Weights of a small transformer language model: rotary positions, a variant of Muon for these matrices.
Each number is 50 + 15 x the weight over its row's rms, rounded and kept within 0 to 99. Layers, rows and columns count from 0. The size before them is the row's rms in percent of the matrix's.

# v: layer 5 attention value, 768x768, rms 0.113, rows 278-319, columns 480-527
# o: layer 5 attention output (transposed), 768x768, rms 0.271, rows 278-319, columns 480-527
# q: layer 5 attention query, 768x768, rms 0.0784, rows 320-346, columns 480-527
# k: layer 5 attention key, 768x768, rms 0.0788, rows 320-346, columns 480-527
v278 114:58 30 56 31 46 71 47 44 65 52 69 49 50 46 53 60 53 56 56 35 35 32 70 77 38 65 34 58 52 70 51 54 35 54 31 22 83 28 50 65 70 63 47 67 35 56 42 18
o278 116:73 54 27 32 47 32 78 50 29 41 49 40 46 54 35 40 48 12 75 48 70 32 62 52 44 35 71 52 56 33 46 43 73 45 27 31 50 35 54 63 32 42 49 39 60 73 53 76
v279 114:41 38 55 60 34 23 49 90 47 53 54 11 66 51 52 59 47 69 45 28 15 34 53 38 50 48 50 50 17 38 51 55 45 50 41 47 56 37 44 68 58 51 59 60 49 49 48 66
o279 117:38 50 39 00 71 65 46 67 62 73 52 58 46 66 59 46 35 37 40 62 30 30 45 08 58 48 42 43 40 51 35 34 35 41 51 43 44 57 54 35 62 60 54 53 60 31 72 62
v280 117:42 54 56 59 60 35 61 53 47 41 32 51 38 39 82 28 51 56 56 47 56 45 37 56 49 40 59 60 39 99 58 76 30 36 73 68 35 47 57 60 48 65 50 51 56 81 29 56
o280 119:71 66 44 64 29 54 30 40 72 39 53 33 38 42 28 79 41 51 38 69 56 34 66 46 55 68 46 69 55 33 58 56 94 49 58 35 61 25 43 36 37 53 76 46 51 47 30 28
v281 116:40 59 57 68 74 53 72 64 36 59 73 68 63 19 72 39 37 60 45 36 68 31 36 48 43 17 70 54 45 41 44 44 56 45 56 51 38 26 44 31 53 49 39 53 63 60 51 68
o281 119:46 36 56 31 75 57 65 48 63 72 52 56 60 47 57 65 40 39 48 48 57 68 35 61 59 42 46 49 52 41 36 65 75 42 57 37 55 52 40 76 67 63 43 33 75 34 53 52
v282 116:60 60 58 69 44 63 47 44 28 36 55 69 60 38 73 66 57 34 53 60 37 32 60 67 52 76 47 44 55 62 29 59 69 59 60 52 53 70 63 53 54 44 59 49 33 40 32 28
o282 118:64 66 36 35 77 38 56 59 72 38 48 67 43 56 42 22 46 55 29 21 77 54 35 30 43 49 64 82 68 57 57 52 20 51 39 48 59 42 45 43 08 47 56 46 53 52 44 68
v283 114:48 40 43 39 56 59 60 27 35 52 47 53 43 60 62 48 14 43 67 39 43 14 32 36 40 32 39 44 32 45 18 28 44 32 55 58 64 42 49 49 51 62 63 66 63 62 51 33
o283 113:51 65 46 59 41 53 53 21 67 40 22 71 53 56 41 23 53 49 22 69 57 25 57 37 60 49 59 37 13 60 51 60 33 65 38 46 49 33 72 46 21 69 39 50 57 18 46 56
v284 114:23 15 44 15 99 49 39 31 56 54 73 32 51 37 68 49 30 48 45 53 57 57 58 65 37 43 46 33 47 48 70 49 44 41 68 33 19 52 59 19 40 71 44 44 18 81 55 39
o284 119:50 52 67 46 49 50 76 49 52 61 60 78 52 37 57 55 72 66 57 43 57 59 32 43 76 53 38 53 45 65 64 44 19 32 43 39 62 60 29 72 11 56 61 47 59 53 47 65
v285 115:58 44 62 54 73 45 66 42 42 54 63 66 54 59 47 72 45 34 56 54 32 65 30 56 57 57 33 40 76 27 62 51 33 66 69 37 60 39 79 58 53 54 50 46 72 46 49 39
o285 118:41 53 23 37 90 50 54 42 46 60 57 51 41 54 24 51 67 49 69 62 48 40 37 29 60 54 54 44 36 67 59 48 59 35 37 55 50 40 60 52 63 61 32 46 29 58 36 79
v286 121:44 48 28 20 50 56 66 54 62 64 59 53 60 60 32 49 65 30 33 46 56 58 72 30 53 63 48 92 40 38 75 67 53 61 42 58 39 70 21 50 53 37 47 70 22 59 40 67
o286 124:43 48 42 46 50 46 70 53 40 44 54 43 41 33 73 48 35 49 64 51 55 35 46 69 53 65 59 39 70 64 53 66 69 49 56 22 35 42 57 57 33 33 31 69 42 64 38 43
v287 113:58 51 48 68 37 53 47 44 45 33 34 61 58 58 32 56 36 69 56 45 55 65 39 61 37 54 39 67 60 51 40 52 84 56 41 43 42 38 33 33 31 66 34 64 31 40 71 33
o287 116:35 36 36 65 60 39 61 72 50 34 57 31 48 56 49 34 49 25 63 57 67 43 54 59 63 47 44 26 29 72 64 67 27 49 55 53 50 57 56 70 58 36 43 24 37 57 57 59
v288 114:43 60 40 62 40 16 63 63 48 51 53 39 55 76 46 40 26 62 65 72 68 71 57 50 23 69 29 74 25 75 52 30 55 56 52 45 77 72 76 38 71 57 52 78 62 53 59 26
o288 115:59 61 35 64 29 69 67 64 27 43 23 59 27 53 55 41 22 45 38 34 26 34 58 53 32 46 61 45 19 33 68 49 45 71 47 26 43 58 34 44 55 37 55 64 21 77 51 41
v289 115:36 88 47 60 70 60 33 43 76 30 42 48 29 42 77 34 42 41 74 60 34 44 53 45 60 37 41 38 36 63 32 54 63 41 43 36 31 44 74 59 55 38 41 64 48 40 36 47
o289 118:50 43 78 74 46 36 27 55 75 49 66 30 62 63 55 57 46 46 59 58 86 28 50 67 58 63 40 64 33 60 69 50 46 45 32 29 41 65 56 40 67 49 41 49 48 47 70 74
v290 115:45 44 46 32 47 61 47 34 63 59 58 62 58 34 55 49 71 47 44 23 37 35 35 21 45 28 52 41 57 61 37 70 42 55 72 50 59 46 53 29 60 70 68 78 23 58 63 49
o290 118:28 27 52 69 63 66 38 58 28 53 36 68 42 63 51 49 37 19 48 55 42 50 52 49 33 47 50 33 37 57 39 58 42 66 53 48 56 47 40 39 44 59 46 53 35 20 35 20
v291 114:59 44 55 80 55 19 49 35 48 47 59 61 50 58 63 51 52 45 61 73 49 57 13 29 37 11 75 50 51 57 39 50 54 54 56 53 39 31 57 65 42 39 54 55 37 34 50 79
o291 117:34 55 65 35 57 49 70 48 82 73 35 52 41 52 46 68 28 25 53 42 50 67 47 49 69 32 47 58 63 46 46 54 31 45 45 43 34 71 69 54 52 50 42 52 47 53 86 33
v292 116:52 77 44 30 53 75 24 71 29 27 50 48 65 56 41 51 64 73 67 44 61 52 68 49 43 48 45 68 56 56 55 75 39 41 68 48 54 60 71 40 51 91 57 39 24 64 86 55
o292 120:42 44 61 77 45 21 22 51 42 62 43 60 53 44 37 40 29 63 46 56 45 50 29 57 67 49 27 39 42 34 45 29 64 36 50 64 97 41 42 70 55 41 36 31 32 51 65 51
v293 116:21 11 61 66 60 54 36 71 66 40 50 46 54 55 52 85 44 43 36 41 43 62 29 62 46 47 43 62 53 46 50 79 64 33 36 42 50 43 46 70 55 48 33 87 45 45 63 43
o293 118:49 61 53 40 36 40 13 42 25 73 50 72 45 64 69 43 72 61 38 66 61 32 59 51 72 51 50 40 47 43 35 47 00 33 48 54 42 54 34 56 48 42 51 62 64 37 69 44
v294 116:55 21 19 56 57 33 38 49 56 48 26 39 67 29 44 56 39 69 95 36 58 43 49 45 50 64 45 54 56 53 70 58 37 44 50 45 58 59 63 40 38 46 37 65 58 66 47 39
o294 117:60 58 62 70 34 57 60 52 00 47 44 85 69 51 67 41 61 47 29 61 57 20 66 44 37 53 42 60 81 66 50 59 53 50 58 51 41 49 53 34 24 40 65 44 41 37 63 40
v295 115:40 41 57 50 50 53 65 38 31 35 61 64 20 53 59 78 51 49 80 47 44 55 50 57 58 56 49 51 47 49 24 48 55 51 41 52 45 59 46 49 54 22 66 53 53 34 80 26
o295 119:64 35 48 48 61 61 44 66 61 45 54 65 50 52 52 81 49 43 46 65 70 55 39 56 50 58 58 37 48 30 81 38 43 56 56 19 62 43 47 52 79 61 56 55 63 52 37 49
v296 114:53 29 48 50 41 59 59 34 61 42 49 66 69 52 50 43 47 53 50 41 58 69 42 60 70 47 41 39 52 65 54 14 42 47 28 66 61 51 63 63 85 27 55 58 31 66 38 46
o296 116:42 57 49 50 51 63 36 73 53 38 44 65 80 55 41 43 45 42 42 12 72 59 49 75 40 39 54 60 45 48 38 69 73 37 29 50 25 72 67 25 46 64 72 51 38 44 65 61
v297 114:75 69 35 48 49 44 69 67 77 57 54 58 53 72 45 66 47 41 47 36 46 34 45 49 32 57 41 56 39 44 44 44 80 69 25 39 29 83 32 51 42 39 21 48 62 52 48 46
o297 116:43 67 52 90 52 50 63 31 27 33 49 33 55 45 59 55 63 43 41 40 56 64 54 33 52 35 38 78 77 57 58 46 55 58 50 39 52 52 74 33 21 68 63 36 34 45 57 52
v298 115:48 72 36 44 55 51 50 72 28 90 21 45 53 61 64 45 53 58 66 61 62 52 09 52 52 60 53 81 56 64 53 46 39 44 35 46 51 49 49 43 42 54 62 35 71 67 44 70
o298 117:55 53 40 62 26 45 86 39 49 32 48 70 67 26 63 56 57 45 53 30 53 40 43 60 62 56 55 69 46 36 35 63 44 59 39 29 40 51 44 57 49 67 64 65 43 59 65 58
v299 117:43 49 39 63 63 21 67 78 48 43 77 74 51 73 57 69 53 53 49 47 38 20 41 40 36 82 44 34 71 21 62 35 42 60 20 45 24 66 56 55 55 47 35 24 61 51 48 49
o299 118:88 36 60 55 38 66 69 42 75 59 54 40 39 33 66 56 43 53 32 46 66 70 35 51 52 31 44 47 32 47 65 68 65 81 62 53 68 57 26 57 69 39 70 37 66 25 27 41
v300 114:30 84 33 55 51 15 62 49 64 60 27 67 59 42 73 49 67 60 23 46 59 66 96 65 33 69 59 75 46 78 69 39 45 50 73 69 60 55 39 72 54 58 47 66 78 47 44 51
o300 119:76 30 79 56 47 48 66 52 56 35 60 16 41 57 37 50 58 93 61 87 39 69 39 37 79 00 70 31 52 62 41 34 93 51 51 12 73 51 62 77 20 53 45 51 47 61 61 58
v301 115:49 84 59 40 46 39 42 51 36 65 37 55 29 59 58 67 56 46 31 49 40 42 57 46 58 48 75 43 73 39 41 76 39 51 42 63 51 30 73 47 58 60 61 43 72 61 50 48
o301 118:41 53 30 45 84 51 44 62 41 18 68 57 59 55 54 31 40 66 63 50 45 33 39 23 71 60 61 61 36 43 45 54 70 57 43 21 66 44 39 27 66 39 71 52 34 46 63 54
v302 117:44 73 28 24 06 47 38 48 67 51 57 49 17 41 74 45 42 49 28 40 34 47 38 36 42 36 52 48 52 50 44 15 52 15 72 48 42 56 18 40 21 30 58 54 52 61 43 63
o302 119:54 51 56 85 42 46 43 44 63 69 47 42 49 41 52 38 64 36 70 74 81 58 40 25 56 38 37 60 20 28 57 39 41 58 58 00 52 43 55 74 86 74 82 43 53 26 62 27
v303 115:44 36 58 55 51 64 70 32 55 72 33 41 39 37 26 38 55 40 40 51 26 56 33 23 68 51 61 41 58 05 57 43 56 65 28 54 55 44 39 70 32 30 35 82 76 57 42 57
o303 114:78 54 12 17 55 48 24 50 50 33 52 85 60 56 40 60 48 76 57 47 24 68 68 59 48 35 94 37 40 69 58 38 76 58 41 72 43 65 57 70 66 42 33 44 29 44 74 20
v304 117:54 55 39 27 48 29 58 52 47 73 15 49 38 28 61 51 75 67 34 33 56 51 56 46 45 70 25 67 55 51 71 39 50 39 55 75 60 46 62 37 44 54 36 56 32 69 52 80
o304 118:48 50 59 83 50 88 47 41 61 56 56 22 61 38 53 82 55 40 64 48 23 18 34 51 25 42 57 55 28 48 61 47 31 48 50 84 58 50 53 61 21 48 38 46 52 69 21 28
v305 116:64 39 71 58 48 71 44 36 48 55 45 52 48 37 40 47 51 61 53 67 67 79 49 53 43 30 59 52 61 38 30 73 73 23 18 50 67 48 89 62 52 59 72 50 47 26 64 47
o305 118:84 62 86 59 38 47 36 70 44 42 52 37 49 57 45 20 60 77 44 48 60 44 60 47 59 55 62 42 63 63 42 51 66 55 42 43 45 52 28 48 54 58 47 44 53 65 15 52
v306 117:68 38 40 65 68 59 56 57 33 41 76 86 56 74 13 27 59 50 65 38 61 34 75 65 35 37 32 56 51 58 62 40 44 67 68 41 61 54 81 71 45 46 10 41 36 47 83 25
o306 119:45 85 64 49 70 59 37 41 60 48 52 43 34 34 36 37 31 49 42 55 57 61 50 44 66 58 59 37 71 43 39 50 35 57 55 44 72 51 39 28 32 30 42 52 52 46 74 53
v307 116:52 45 52 43 27 68 73 59 38 59 70 21 22 31 43 32 56 38 41 60 57 55 62 36 35 47 28 40 40 45 49 58 60 62 56 37 59 63 72 71 44 36 49 73 54 55 54 49
o307 117:47 31 67 35 60 39 74 66 34 17 52 95 48 65 34 52 39 35 58 12 57 26 28 63 42 45 57 01 36 40 50 41 40 57 48 34 72 46 64 39 64 57 35 43 55 57 54 73
v308 115:32 40 34 62 32 49 46 54 62 37 75 36 54 45 50 79 71 55 46 19 37 54 49 44 61 37 36 45 59 85 62 54 45 28 57 36 52 62 61 51 45 49 44 53 25 44 60 54
o308 120:54 49 77 31 56 65 17 43 37 81 62 71 23 52 32 41 69 40 62 55 82 52 67 41 77 56 46 77 51 47 64 53 25 61 67 53 29 39 56 50 57 51 58 56 61 26 34 36
v309 118:63 31 40 60 49 40 50 54 51 50 57 66 47 68 43 66 47 61 58 42 50 55 31 24 51 48 28 41 56 60 40 82 71 44 56 62 67 49 30 62 50 55 50 46 63 44 43 41
o309 120:43 34 49 45 27 51 58 65 76 49 76 47 37 63 54 63 55 39 30 38 59 47 49 55 42 53 50 27 59 56 41 46 49 58 59 41 43 46 56 39 75 69 50 35 56 47 44 41
v310 115:56 50 44 24 87 41 52 43 62 39 49 50 68 39 45 72 17 48 46 32 62 50 50 54 59 65 70 77 62 50 52 62 40 26 61 47 51 69 30 61 46 40 79 71 33 50 32 37
o310 117:52 63 45 60 40 49 32 66 54 45 45 71 39 51 79 25 61 15 54 46 36 44 66 62 53 34 30 62 60 50 65 68 39 41 17 22 40 59 47 20 42 60 42 41 33 48 49 56
v311 118:53 51 64 57 66 67 64 60 34 48 69 35 44 89 56 62 46 32 47 58 52 58 75 66 39 45 39 58 37 62 74 51 36 73 37 50 62 50 47 35 58 44 39 45 25 63 47 59
o311 119:57 41 44 42 76 48 45 54 42 53 59 60 87 43 52 47 42 77 58 65 28 84 65 25 25 60 50 37 29 56 62 70 29 48 36 57 41 57 53 46 62 39 33 45 52 60 65 40
v312 115:63 61 45 75 53 35 72 50 17 87 38 55 31 29 41 44 29 33 29 55 42 45 40 55 34 88 46 63 44 22 29 38 31 39 25 52 59 52 59 34 49 72 66 42 42 83 69 57
o312 119:39 53 53 56 68 42 46 73 59 37 44 60 42 53 45 57 46 65 52 35 48 55 43 09 70 50 60 54 49 33 64 54 64 42 52 41 46 34 59 59 25 63 53 43 42 48 56 66
v313 114:61 84 71 46 54 45 44 48 60 57 58 81 45 42 42 78 21 36 71 44 34 55 57 66 32 68 20 39 57 25 45 53 59 28 41 70 44 72 35 55 51 68 32 47 51 62 55 49
o313 115:37 32 30 67 54 92 50 27 56 54 51 44 58 42 61 44 64 40 34 80 46 58 87 37 36 50 51 43 46 40 32 53 48 55 62 18 45 36 29 30 44 43 50 45 50 35 44 47
v314 116:75 66 30 23 61 23 54 59 28 56 52 32 53 37 49 12 25 68 38 42 37 49 55 48 60 64 65 33 42 48 40 66 43 32 77 25 36 39 42 48 56 54 10 65 42 62 43 43
o314 118:60 68 57 99 49 61 54 46 73 57 51 66 76 52 48 58 46 60 45 60 54 10 61 69 53 39 66 43 75 56 46 29 71 59 57 59 63 42 41 41 37 54 49 54 41 58 54 36
v315 116:68 44 47 59 22 44 04 55 53 45 43 42 60 24 63 35 49 63 27 18 69 67 68 51 55 51 68 32 67 21 56 45 54 32 51 58 49 73 53 41 44 66 56 13 52 52 48 27
o315 118:53 40 41 64 78 53 44 59 38 77 46 66 38 39 33 74 62 46 56 55 37 46 47 63 48 48 57 57 62 57 55 51 51 71 58 57 80 58 48 61 29 32 40 32 65 48 58 45
v316 115:53 33 50 29 42 29 45 61 35 76 44 28 50 80 51 45 33 61 75 38 37 79 44 32 38 44 66 57 68 48 65 20 56 15 32 34 52 43 28 57 33 50 49 56 38 70 10 27
o316 116:30 44 39 62 51 61 48 60 59 57 61 49 77 63 45 40 66 35 56 41 29 25 27 59 23 58 45 57 56 55 70 45 79 52 63 51 57 44 40 27 46 18 62 44 45 41 55 66
v317 114:12 29 52 76 38 54 46 33 50 32 72 50 43 44 37 40 43 35 36 58 55 63 57 45 44 22 40 44 79 30 20 23 58 75 59 58 33 75 56 45 43 64 40 68 60 70 58 63
o317 115:54 43 28 23 69 66 35 51 54 65 32 41 72 35 33 54 18 61 62 79 58 85 57 38 63 26 56 56 46 52 64 49 66 43 39 45 50 46 41 48 53 23 53 40 64 25 37 47
v318 116:76 50 47 61 67 52 32 84 59 54 50 51 37 77 43 66 47 59 56 89 26 53 47 61 38 26 48 22 67 31 49 65 43 06 27 65 47 57 50 48 57 62 49 88 40 56 60 61
o318 119:15 59 46 42 23 31 10 60 43 25 51 56 48 53 54 34 21 67 54 27 64 53 57 56 60 72 35 71 74 63 70 48 20 48 68 57 46 41 40 38 58 28 86 63 66 46 52 56
v319 117:14 36 49 49 59 41 45 43 55 65 29 34 52 42 50 62 36 37 55 38 50 36 40 60 64 64 50 47 44 36 49 96 65 55 42 31 59 89 29 36 45 46 76 24 63 44 61 50
o319 118:62 50 70 68 73 58 56 25 28 29 50 60 38 43 67 54 73 59 47 54 41 47 51 59 48 43 34 39 45 48 63 68 54 63 61 75 45 44 47 38 37 74 54 49 62 47 42 61
q320 076:28 52 38 73 42 54 40 47 65 45 68 67 39 56 43 40 56 51 85 49 32 58 56 57 45 32 43 58 30 31 64 29 45 29 62 50 53 71 53 58 48 72 39 55 37 72 56 75
k320 068:57 40 53 51 33 17 29 89 65 27 28 26 38 59 64 47 24 25 36 55 55 62 42 46 67 51 38 77 27 42 48 60 87 59 54 30 43 64 32 54 27 56 73 43 43 70 14 54
q321 072:56 49 56 72 69 41 35 33 54 28 50 58 54 71 28 37 75 65 60 50 58 50 54 76 48 54 65 51 48 34 63 65 46 46 37 68 67 44 51 64 29 63 71 28 19 40 38 54
k321 066:63 74 38 43 38 48 44 03 55 35 60 43 62 56 45 52 43 26 40 50 60 38 54 51 52 52 54 30 57 43 30 22 50 77 62 51 73 71 44 35 37 17 52 42 78 65 39 31
q322 072:62 35 42 64 68 43 32 73 81 63 36 17 53 68 44 40 48 55 52 46 39 77 52 71 75 57 50 34 26 52 77 56 62 40 42 54 42 48 52 57 40 54 65 69 30 55 52 58
k322 064:54 83 66 59 32 52 64 39 54 60 49 41 37 39 33 49 55 53 74 59 61 73 40 17 15 60 58 38 39 25 41 36 63 89 65 40 44 62 36 49 35 49 49 27 50 53 26 42
q323 069:60 30 58 40 40 46 52 64 37 72 48 54 36 51 52 60 51 67 51 23 62 83 52 48 40 50 51 33 65 62 52 54 48 67 66 26 62 44 45 41 58 64 42 38 29 60 56 22
k323 069:24 51 43 70 44 31 33 16 35 67 54 36 59 38 25 38 65 57 56 60 52 41 49 63 74 32 65 75 52 66 76 39 22 60 29 66 53 44 54 40 42 35 56 74 32 57 39 63
q324 076:45 51 49 41 36 37 55 26 35 47 55 66 53 34 34 00 64 51 55 55 49 27 40 55 59 43 47 58 15 51 45 47 53 78 56 60 39 51 73 51 46 46 78 50 32 63 25 61
k324 073:63 56 33 50 24 58 78 33 35 70 51 44 82 37 53 76 74 59 46 60 50 56 26 72 75 34 53 47 53 76 30 27 31 52 41 43 40 41 54 53 53 41 39 61 64 57 32 55
q325 073:41 39 27 59 59 35 39 40 48 34 41 78 78 62 42 45 52 32 62 63 52 56 40 30 63 50 49 39 26 44 57 39 29 42 40 41 24 34 43 49 46 38 47 64 62 36 74 61
k325 070:16 62 53 51 43 53 37 63 37 34 63 48 51 40 39 76 50 55 53 58 50 52 51 44 33 78 65 52 47 28 51 51 65 48 82 55 55 54 75 29 49 45 56 65 67 69 21 63
q326 082:72 30 47 53 24 40 29 41 56 49 42 62 53 36 26 48 49 31 76 34 66 62 12 50 41 52 57 57 27 47 55 63 62 29 39 43 43 57 46 73 05 44 26 65 33 55 31 53
k326 079:54 59 57 33 45 31 56 75 73 33 66 51 65 35 34 51 44 44 48 73 54 43 38 61 68 39 52 56 70 72 59 15 54 82 56 45 36 46 56 29 48 37 59 61 48 50 47 43
q327 072:57 29 48 51 55 53 61 51 47 37 55 42 67 46 56 69 42 49 58 57 49 38 25 44 59 27 50 44 33 32 63 30 30 53 20 57 76 51 52 20 52 62 40 77 69 41 43 87
k327 079:43 37 54 53 59 53 56 71 68 51 35 46 40 57 64 51 70 67 44 66 46 26 48 50 43 78 32 39 61 63 47 51 61 56 66 73 32 55 49 27 64 51 47 56 37 46 51 60
q328 085:27 26 53 51 62 66 53 42 26 60 69 48 68 29 49 28 53 55 39 60 34 27 46 54 19 31 55 37 54 47 53 39 56 48 45 56 37 40 33 64 63 37 46 45 63 57 44 44
k328 084:54 41 45 41 45 49 32 73 53 36 54 73 53 58 70 76 63 79 40 55 60 58 45 73 76 82 54 63 51 56 47 49 67 49 47 62 20 42 53 33 43 70 40 31 96 58 54 54
q329 083:27 44 39 48 99 46 60 10 55 47 51 39 49 60 58 23 43 51 56 38 56 59 46 37 73 60 49 46 33 63 37 52 53 43 27 70 57 70 43 49 67 52 45 19 31 40 30 71
k329 082:67 61 73 74 45 59 28 28 41 66 36 56 44 62 52 47 68 16 74 44 33 17 58 62 58 60 32 69 24 35 41 37 52 40 47 54 24 35 45 63 36 33 59 58 66 43 43 23
q330 089:70 68 66 22 55 42 37 69 54 37 32 78 55 66 27 43 46 28 26 50 41 68 51 28 26 36 64 46 51 58 30 49 60 45 47 38 41 29 52 24 33 38 48 93 49 45 18 40
k330 084:81 36 84 62 42 47 57 72 37 49 64 60 38 40 46 41 48 53 72 48 53 58 20 70 48 24 32 30 26 35 59 68 50 61 50 71 52 51 54 43 67 83 67 53 41 48 51 56
q331 083:43 49 22 72 38 44 39 49 51 44 85 34 58 33 60 49 41 61 64 34 67 42 34 52 50 58 37 32 57 27 68 68 48 31 52 57 54 66 72 63 55 11 05 27 36 75 45 50
k331 088:25 59 41 55 52 24 81 49 44 34 63 65 44 27 55 55 68 48 43 60 51 49 62 55 48 47 42 30 63 61 61 49 43 55 20 60 47 70 46 34 53 64 71 37 50 51 54 36
q332 082:46 59 53 53 52 34 30 60 45 48 62 45 64 65 50 39 56 52 55 55 39 38 36 55 41 38 41 77 62 36 62 35 65 68 36 34 38 36 59 48 55 27 27 60 44 29 32 55
k332 088:57 56 84 48 70 36 62 42 10 77 63 44 17 34 39 46 60 65 18 75 28 47 43 53 69 31 39 41 38 56 61 61 75 41 22 67 47 34 60 51 72 55 60 73 21 45 63 51
q333 090:28 58 61 58 60 36 62 67 64 48 59 43 43 56 59 19 59 56 35 30 67 76 62 73 38 29 51 71 58 63 46 32 40 44 47 44 54 54 45 73 64 65 63 85 65 64 58 73
k333 085:60 41 62 69 46 78 38 35 39 40 55 76 32 43 52 38 61 46 72 70 54 42 47 44 48 68 80 59 42 40 46 53 62 57 72 47 78 60 37 51 35 83 38 56 55 25 61 52
q334 089:35 61 51 54 33 40 49 59 61 77 25 32 23 60 22 60 25 65 26 44 64 68 66 47 38 46 40 54 70 35 44 16 55 66 33 15 57 52 56 32 43 57 44 65 78 59 44 47
k334 084:86 12 48 39 63 61 42 58 41 54 55 45 65 61 44 52 32 61 40 59 37 31 50 49 35 57 51 60 41 43 54 60 55 46 44 29 55 67 62 71 68 42 37 65 46 47 44 49
q335 105:52 77 63 57 42 56 32 39 53 65 41 78 37 32 49 58 42 49 44 51 45 66 24 51 31 56 35 47 38 34 34 33 62 55 64 51 50 61 40 51 42 65 40 14 45 38 86 52
k335 108:49 24 36 33 39 42 49 47 29 56 61 49 67 26 49 39 55 36 55 53 49 40 45 49 65 44 45 68 60 65 35 33 33 73 28 50 57 44 37 64 71 52 66 28 57 61 23 67
q336 081:46 71 75 28 51 33 41 81 35 50 69 52 51 63 52 50 52 30 65 21 43 58 57 79 47 65 49 58 59 59 47 58 58 39 53 28 52 69 35 49 73 48 47 44 44 56 25 57
k336 080:54 41 59 59 38 68 57 75 57 39 54 53 67 43 63 61 63 52 39 49 50 56 42 52 79 45 45 54 55 46 56 80 71 43 51 66 43 58 53 73 50 71 11 37 85 56 58 65
q337 087:69 11 30 33 80 58 61 36 78 52 67 64 33 32 36 44 39 38 51 38 49 55 46 43 51 32 57 43 51 51 65 41 42 49 68 53 58 60 57 35 47 31 80 44 45 75 53 39
k337 090:52 60 63 54 40 38 34 63 31 37 51 29 47 50 66 50 29 51 52 41 80 61 77 81 68 39 42 40 81 11 59 66 34 40 35 43 60 54 61 52 60 50 58 50 47 39 68 48
q338 095:32 59 29 48 48 54 49 54 50 54 60 36 50 63 63 37 92 69 48 42 41 51 89 54 43 50 59 04 56 52 40 63 49 40 54 61 60 23 47 30 67 57 59 61 59 11 60 41
k338 086:53 51 38 51 67 43 50 43 79 58 56 39 62 46 47 57 16 80 54 56 56 50 55 45 30 76 30 54 56 47 42 68 42 50 51 57 42 54 22 81 41 57 55 65 61 42 52 21
q339 087:39 57 07 61 31 48 55 43 68 40 36 53 66 32 77 75 10 59 66 37 76 85 74 21 48 49 58 31 52 38 77 36 31 34 82 52 41 50 50 56 34 54 66 46 64 18 65 83
k339 103:35 52 15 56 64 42 58 60 54 28 58 60 51 49 30 43 56 55 79 67 27 66 55 39 57 70 53 31 55 28 73 41 57 68 45 39 61 59 48 30 42 51 38 45 51 73 46 62
q340 093:46 36 53 71 25 34 67 79 30 41 44 56 36 32 64 36 48 60 57 63 37 42 36 71 45 53 42 36 35 42 48 48 34 62 62 48 54 47 43 70 61 54 89 37 14 42 53 69
k340 084:74 33 22 41 70 58 60 79 44 60 40 52 50 35 60 69 28 51 30 55 74 24 40 79 64 47 47 51 49 79 43 33 40 31 33 68 53 54 68 48 44 49 52 57 21 46 31 67
q341 091:51 47 70 58 49 37 45 54 56 59 48 40 29 38 59 57 39 41 49 36 51 66 46 54 61 35 36 52 61 61 49 54 24 38 38 41 40 53 61 63 54 60 37 31 43 64 57 77
k341 091:48 52 62 29 49 49 79 50 37 78 59 50 74 53 61 48 55 52 45 44 64 52 59 58 51 41 41 69 64 35 46 28 45 47 38 34 68 39 36 30 60 44 43 59 37 48 22 42
q342 093:45 17 57 43 61 33 70 66 45 51 52 35 31 63 39 71 67 56 44 45 82 72 51 34 53 14 37 28 45 59 62 59 27 44 47 37 31 45 34 39 34 27 60 51 45 42 38 59
k342 090:45 60 43 38 43 47 48 43 45 25 70 32 38 47 54 70 33 62 54 43 54 48 63 51 42 34 41 40 59 48 36 62 71 66 58 65 38 52 50 52 21 52 31 70 85 31 36 30
q343 093:38 61 43 58 62 58 43 31 56 78 70 56 36 60 43 55 39 37 46 44 29 27 47 56 54 76 57 40 42 55 48 29 53 51 57 42 39 57 38 36 47 41 38 92 49 56 31 55
k343 092:31 61 67 47 49 45 33 38 14 71 51 55 62 59 54 38 64 47 41 68 53 32 60 36 90 45 49 43 66 32 55 60 69 53 54 33 57 71 81 64 31 59 55 56 34 54 61 57
q344 090:26 16 81 44 80 43 47 72 45 55 40 52 64 43 57 42 58 66 78 54 71 50 50 59 64 87 34 42 57 69 53 74 37 48 32 39 41 34 41 68 14 51 51 59 82 67 65 70
k344 107:53 39 65 43 40 44 60 55 34 41 36 44 38 48 51 36 76 55 31 41 29 17 44 48 47 36 53 32 33 73 47 57 72 57 52 45 46 24 43 53 48 47 52 51 39 49 49 34
q345 093:39 60 61 47 52 57 41 30 53 50 45 56 41 36 51 54 35 80 54 49 57 68 62 43 15 50 64 50 45 54 43 41 41 72 36 35 35 42 39 51 55 67 46 21 48 42 58 51
k345 092:49 28 31 57 26 38 51 18 57 56 70 51 53 62 32 44 31 36 41 33 27 68 41 38 45 69 39 54 38 68 81 50 57 30 69 55 45 38 47 68 68 47 08 85 51 52 31 51
q346 089:73 46 34 50 57 52 65 16 58 35 53 47 32 46 26 64 69 21 73 62 33 54 26 44 39 61 60 61 29 43 48 56 69 33 60 50 35 51 55 38 62 49 30 53 61 46 58 89
k346 091:61 39 76 57 41 54 37 79 47 39 49 34 36 45 38 66 33 31 32 36 77 50 49 49 53 40 50 36 43 26 43 69 51 72 65 45 40 73 44 31 62 41 70 44 73 34 44 45